Weights of a small transformer language model.
Size: 15 layers, width 256, 8 heads of 64 (4 for keys and values), MLP 384 SwiGLU, vocabulary 8192.
Architecture: RMSNorm before each block, rotary positions, no biases in attention or MLP, untied embeddings, capped logits.
Training: a variant of SOAP for these matrices, 261M tokens, 3977 steps.
Each number is 500 + 40 x the weight over its row's rms, rounded and kept within 0 to 999. Layers, rows and columns count from 0. Numbers have three digits each. The size before them is the row's rms in percent of the matrix's.

# layer 11 attention key, 256x256, rms 0.0701, rows 251-255, columns 128-159
129:446476475502505440511508560487511478454433474466534492500489521450491516512504498480424486514536
130:493512517498518489491515496531567548483493516524510569446470527440457485410512508549579458492503
124:529507574477545488527482504455458471481462556569514580544476462427500518484520564476500590515491
126:527476522545561576508504528545509419501493489517557509500497518469453484444497511503479553464480
115:507488582501530425639457527524507525500536510527504496525473488511511553483471536477453565525473
# layer 11 attention query, 512x256, rms 0.0703, rows 444-447,508-511, columns 128-159
110:487477529514490464519525401460576495504491537518467529537423502521500554477494523481470493451459
109:507507512510474549474470465422468493432501485474477546452489584516513460483486514455477483537514
105:527513533575544509507520506532493501447593543494539499484451537500468452540460588479470545536464
101:486514534488523561613499470469505581502466557530484475555523462513506547527498515462434460476538
134:536490492519504434491559382483550471498505576486514524519479531584516482505474499538462445467449
131:518510532501546524481471494481507478450514463507522554493465518474491496501530517491487532526516
132:531497561579533513547523503474487506467491525533515503477469502504523434516481546485449568528438
124:498482532468490505449485551492501509468460544566542521494443462535532493489467503520480505484485
# layer 11 attention value, 256x256, rms 0.0833, rows 192-251, columns 128-159
093:542497536571497587523444468531566452522515534460508464459504474435477552510484514466495458436497
093:524516502481569495482499539498569491515529531523458501505586489478473515468413542593506512522523
096:513476571501578556448530510509487511507495550472474409475547489446453466537456540371518465482449
098:518446536485528398499583471526447452448488521424530511567538520470448479473489456552501515555547
092:541489453574494509447534483475533493481551486517551459493457518503505495419469490489599457509574
094:535541557508486489553507501512433516605432404459512466412435492489520458506494538507559465465475
090:496538502547527458431538567501539452582481550568489546460518525524528534500511482458448436493596
099:520438505498538500467522442534534453486440581452560503491503548499536530528500501515540514465496
095:496462496533438533491554462394547465498515463412497466502499553543523499453514522504390477574519
091:451494477478476504532499526594497500439534487535445507496549448475476501508533513542572450389557
093:539476583536520539456506569489502501480485475469436528543450508536504527479543454515467476529469
097:498585503544459539429456483418462475451484499478503482558500512473518433546469427483559579445565
097:546481478543498418473430472573513452493516572465497460451524463443493536571551524485450429442507
092:508514530480449488479469516506532498541528525509506457547447503562510444504468551482484535413513
102:555518480529434536460515456436463494506512522498544560450539466491529525445549527462502461582503
102:494480423429509474463551524447465492456445501567498504498520447492535575566529547559514538484508
096:481492516481572521452529473431484472510514468449541510529511468570487467420497539454495427507460
097:501506478521490491494566504517472488535491522469471559510510473486481410576460517471454520478487
092:471549507531497460544550448539508538429526515470542545516508483455485435501479573446540485485537
098:526427563504526471483463449498489471528508455472565518500490596475534559560512439537423468467492
098:466525467549451494503488540425448509469593556543511446536492460467496468413515450473441508460485
096:515541480477525437501514535452552482457500562543471542451559619444434534433530501471514451592447
097:537539444461475423392488460522444530553469536486529524523492448503534547454530458504576541525560
096:477472511600590445419522475583534540497500541478492474545550477427502544491520541460455517503540
088:513573450513524488494486503527494492478493490544518524575529540450477507501532478430502503468483
098:495545471489484483487479474437512524495430522502455554490547472517549514545520440451469546586500
092:493550501502541466472471522519507504543575490502482566463434486557502415440412575502487567531455
091:505533567524535498541514560490476541531561537475524527501435533576568462500549438457528505479436
095:538558414565441511510544478516543497495494550505489530506565550528515530482514490498461467437548
099:581503474518524559508535472472491505512476480441548478526525462496489464482526486481572586507439
092:536396517515508483485495538492504558601451480485477456458504489466494491416441543506529543475478
092:575532490468476515478443445508517537578449554567468520494576456535493522535475413462540470490471
092:500497537510471498514471493507483540565491440539546544503586496564513519498474456544495458540486
100:516496568465503461449546479527548508580503473455533543550481532549486522555501466550512496460502
098:554536512531480466497518539584493581454492561479466482492444465552465467531469493536514496556496
101:533486460481552554470585491537463486518525505453518510445514478484488631543499443535470467537434
095:421459455460426552528510524448461572439516476471475505507485569529567463497530615518524549469470
094:474464480422521581523543547463543553558529498485495475522435490451483456480495528485537513477520
097:519518475478480490534530574597548467557534525553497515509427464524567513468474531463544470539554
093:455438470514547561528527452503470592479465522503483485488589578566522545557452515461510502456511
089:516508508506463515505527485435495464553539574525475485518466548446521481465481479455522527509486
094:487492516504551460516444507469457525454493515439536558520560517538445557477484492535516481475553
091:439439574572446533529478527553519477460496514543462551561527429533482461507499501467463546494548
098:471565444480489463477468550517497489497478469506495506539545426546468496472473556500480492475492
093:454485465535517518489457459563392485471504502461422503450546500487463463504461488484547559492544
095:494493454506471492535506523473488515535480560514487499541510524497520460554435447572474504451475
095:451498504555488496470509509628499531487496495544469539470514503512500569528484574518473510525467
095:562627484483484533473469546436537523503561591487482484479519524543544528496553512492552525450541
091:508496500534462537421499598530558507494468486519493529519510566639570510473465471436501470478586
094:491433474558424449513535468495465531468522515502508407463529518491496496525496527498581458430409
100:442504557451449475442498534547546508550540447530544519586417444521428561501546502534504473482550
098:514470529481575516502462512508527536552464506525534474544524549538544530456457539484497424494460
097:531507482477545533521497417453464443517467453545460532574429535436503501518525511611514539505535
093:409535600493478539494503530594552485515420535494533525538485410470543551473420469601567525457439
097:493454508492418468496508511484516458511470618472529522466507458497547478510572520474379556526458
086:556465523504454506510472495460538467388460562466512500478479464495513529520495492477510538519538
100:519476429553480461500572545501473540520585529542573497426546502470440493424496469557546595478461
104:515527543522475457523519438494523545461493443529458461497492522479479446536563528486467531502512
095:488532537492529510462497508474486612427520512481473470506522543546538543496480469552466539513576
095:523485487541414485441535514487480561460492460499512513481457489548475458510469476565443465478537
# layer 11 attention output (transposed), 512x256, rms 0.0757, rows 384-443,448-506, columns 128-159
096:468472545521449480497537563567490512486469544509511559512495471609479474525470552542465530493501
097:545463496552534461463516458472466486480479527528466503386502425499517493491484492489508515440549
094:500464484518482489566522479503434568421506554496384491428540517440505483492488473520555450488565
092:531498499535494597533433460463549492527466481493435479476492515456501580464529474499472534485485
093:483454544526478530562490507484523519459455508533467568523513536459579435531595518542421463487447
096:457538474573457506473429473514547485499552553430564505506521522515437536491513481460467453548510
096:499499537492533486539491474454464472501462500513539446525548459517406419510500552498486527467489
097:511518483474476501519496532536487479514429477538455553554485562491480522491496463490514415501474
086:585523540477518526501479458517494473465511505463537517471545490486505481511521480567515527444588
097:461522566580554494493528481444465509439529470525437507562477561480426422517505488452488583553426
092:509422431419526483457453455484483432530500546467545515501466503451494522510506522478544570515533
093:549450563501576480582494537514481517491531515475436423515462537549478510487506518489483432497506
097:480431495552490513510563427508481504510442465497523516540514511444506481521503524500482538511473
085:549493439511500495512523422483447519476553511451518464512532508532519512519479495500427453500495
099:425433508482461449457432536587493533481446519480560526560465528524437476510483449499560544518458
093:448517480480549496496561482505514536505574527453497458482497466551513488526464481466499534505485
100:478506409548468453545448485532478534535509491430449524467483474488597498509552524514571541439532
092:542531501511428533496525501480457472493493522471564449474492477531533474527488509505568528547478
093:497525491448509501502522517479545426591482487512568498506576499478465526535564433485496461529502
098:468527531516419496489480514494477485475437495514483488449528418512528504424474537386552512462555
099:569476535531542418591501545529530464498515490476449539489487442472553501560523507537500500480505
098:501500470475484534516516452509443474519521426523525399549528425484577519509452501480497610457496
100:403469409512509467513468507514569427476514456522509504474534519542539533490534525448434492525481
097:505492470483530552580456517499434496570563440567505483488508480542534507462542530515432472519536
091:464488487492511503512477509477501506523503513545508478543467493507500469460457463489518483518594
097:500484446559547449457537530501491491560531461492575502545504504541443565487500552492455500486478
096:506434539478458544518459424507530512531471485466401545564602486529555516492515490559457483466512
097:480479515463444506481461491498531513466436480479541564469531541501500541473495529544474540549552
094:495577462485580455519530461506501432559466461496449510501498523537455467501543525505610540524469
099:542431509502482450448461522489481471508520505497475531513537469488572489519475493438446484487540
092:472520541485473532531521484493532458485614488554484487627586497527499534478505508541518498514515
094:489533504480568530435478460475465494444555488464507502449451541540453495504536472521508461497434
084:475510436474551430556453448485516469517478544515480486501496597501526524508529531563477539496472
096:433499571501551532501498633501533566516451441525481469566499484509534522521577513530503440589473
090:565523486401569490539460526418499526512530437441470453466498510438463492481513446477498507479451
094:491527521526466461465489520515494522512469460481503525481527513493465489472473425447536507497552
094:475498487474546556498489479540584472544513526468464527515542511576494460485500430494463503544531
102:507472539530502464401536571490517454431479532414517482496532535478530517428478481538457412514513
096:518436488540557525483471457467468580482387468445553468524494496510575490456492543534495563444548
095:463542458519459496485489519489535492476505499544527557518435496461475591495514516514475537536534
096:428485504476495527597507403555534500493529494486509546535510527546491425541490526529461457489575
100:459513507439521530435530557509495505482575521480509500484510494595411601489464553507505480510559
096:557529529525524460467495417468487521557494443526515460513526543582470486498450508500521454458375
087:540568419497555519505520508478507486467466483446501472472478495431531500548525429555484473459522
099:499523474554453500553498554484475565454439504479434555520537526519487506444549501575520526508459
095:464515503537498491533486522523470497542526557549517472478512516538440536424529501479482528500562
095:541433510431466498484454404429540458475468545510512470483555500478607470451485520595516514427525
089:478456503546486483529545490533419492455495489562449546470450527523505454491481466455528555513465
097:465604413398509457497502448430464475539526492511463464578445540485467507487544513530587541518490
100:502536482449503512505537546555516542504466497584505531523464542547550474565474424478556514517508
098:493429481533586525473433494459434415460531572476516490430548463431522490524546550519456558563496
099:530481496515462449475446460523447431498523558553472436434434434481477518546530479482533511506449
089:534497546565484537482556523552456488492514517563545455443499507531484448503464440499466527451394
083:518580516527487467516455522464401545507489492572478491433491506517478466490549464498515584476457
092:484483397505528589576529427534563491497532473562489503515568549527538559469538476530605511485533
092:460521482538497468475590478491438519463494471512537463514500514472523512548555506485467500505523
097:437510522481519471508572532492503519514488488554522498523452562458449492500487521462481493560478
090:495502510507529519492561522495545478525459527515522514420489500514538445410431509470470563539524
095:552482523433519493540508464528507446500487496475493558527447513519521492499521472508541530499542
094:480459516421514491535465515514494494492485541488513534551464446525473547489547551518497537537527
104:468529521414515459480504573483514492501470519510467433481471428483460423525428462506498499525467
105:514507536429481475473501472507510473466516519455489533538469512533460394583525504524547496513420
107:493507497490460518423522557462508455499494492506498537510549442523514493568488544463540542493479
110:488498538466482512512556508483530498529514555456480553446530493478583461532551462507540436542488
102:499473468518508529438514525541529507474563512492519514494526452511415520498495523541524497507542
098:447516494444547507580521528436536513459436528471487530576562483546528454467516546458458516531471
103:561487540501525505484520468567526475448502479492396498543519555483495556461447495575548514492511
105:516509495486518437627527458547489533561526522597491581460509495478504433483448509466505453538533
110:473472605556476477448515539512522531510442436428533506545443448458529464470494470448478448510536
101:551505433446526475481408516525529600509458508521548536487568510519608495464512513496500507458553
107:538533532524503526461520514558494540497534534489509449559519490512516446424461469626423429441555
109:468544470484471528480558577569497493528469415542577535506626484467481563505507502497496467457512
112:508493497492495510459438532492507544439594499509490487468505517493497473490460513476579564497533
108:521541519537470537500554486564493528486446463532488502464557575494513435484498482456498469568442
107:491632448513485519533516495447525489536573463526524516528518515485494486541464525490476475442503
108:494564464495443514558449523563561483536456538501485542498524500475467542439506487501512530530470
101:471491522479446555462536569492528498480467495521492440523428501483485448460564472492462505522444
103:492487521477497494549456514472484500557462451387535562497484456532525496476477540556583468491486
106:506473499491449521457501486572487593452473484481525525415469489518531439522545525567455522493527
106:470532486487489508476521496499519490450550464463439462545467453485474513547461548507422560564506
107:513578501463547485510441391466455530503467467505499517514476505554519480492507517575470550591514
110:506547479547540503439522499513554515566546507463485484493418458627461556476527558528517477527571
104:536545565516631443528473574440496471503466456575514508439546551490483487535537523437503517530518
110:539475492505517557480560501468472475440506487480506502531438468513404502550562448507565550545512
096:492441483486514558464654488495559571510525551437469519439577501496550471532516552571469515427480
108:369427520420505509481475491505509495452497541530542404545503549462470458479488559499530444540514
099:488530483511505543464419541533477499498482475508519422506397468397498533476554536460485532500523
103:516494503498483499514496490553512486461554454523507474530530472490426524450511490525476490481459
098:380428441487489489518445491476458557497550469558476545512560427532544513485585524474486447434518
105:495474471477526503478609513533474518526472569517492558510493535466482498458526550541520474527493
107:518518462493516459546480516518459498497440473509523459439456447518514491500566439472517498574492
106:468533505597468464531623537515500442495587583487547524563490463442511526525531516469433505591557
105:490532505429445507503540543489510483498469489428534496502517557538488502483497414418475482459529
108:524442524490459512543490416549458465395593517509469534493579509424479437500423400446510513510495
112:528445461526425576531513582580527466506506629570471494451481555532526524523477448536551500576458
112:479456564459529513492503489499479475461591462543495480502481472568537471573498528625572519525479
108:479489507490554490484467522509541470477494457556576560448496439480487566530434494510466485462480
101:473477440505465554510501464485507571488549476532497452451536480549463483580493487388474496517494
104:494532432501475491498477503526532513489540527491525534483597487461440513513516451479482454490426
106:511446545508507467409516545496484451503523559480528473471491429437515507421496524470510522522486
106:572530523534527470491484498477497519469487437487498435410543514569524539474516497441530505503512
102:497582473584437540459522546522454512523414446499520490466483527484531489511576458521520525483491
102:453485425429417519427530501453489479433498585485449500458450504412526540563433495462498500576493
115:556565501516540507501481502546478447506488531479519548551476538495565438459478502455543591522502
099:490505501469484461485521505383479458513501498514447423466550477472547571468479479463548431506488
109:448532522472481531515526413503513480409437423487477522440424530439518505455559521469505483510481
104:517511498506522521519513576472515555540470471478471490503506493514477561408472487440520567472474
107:495595543487413425495546452537548472562515461467593445554510480427471570479542526524501534519510
101:512376592518488499473490474553526492500456489545528513474548452567424516484533510432475492509458
104:471509481475533454496521513441519522442569438463561485508548488453479489449489480469505475563456
104:487617513479528424586571363531552518495503512488506468522537515532510526462493497440486483445513
104:505571589425533503474602483461487511523558465507411473509538526493530517452441524501464545474463
109:498500533492449450533504446493476573466563507512474510539555570589507509413551532523475529484582
105:474428449527518481490505518477560464434498516443527527519585478530496562546543508516450420462589
102:569476528479552496513495544489473516505532475473542528521492483484551496540466489466508497576441
102:454495573470461523490397527568515493565493504569540545555493465524505469464533539538563481462533
108:500514506464555585498412567521504468468450454463467540510452519588555525505517472522470483520509
113:421462489530517533475415494513478584528473531527461555446439510422425533511480550549534466509452
103:517528478608507459530506525483518483492466570437472502539550496473474496522470504505510468535443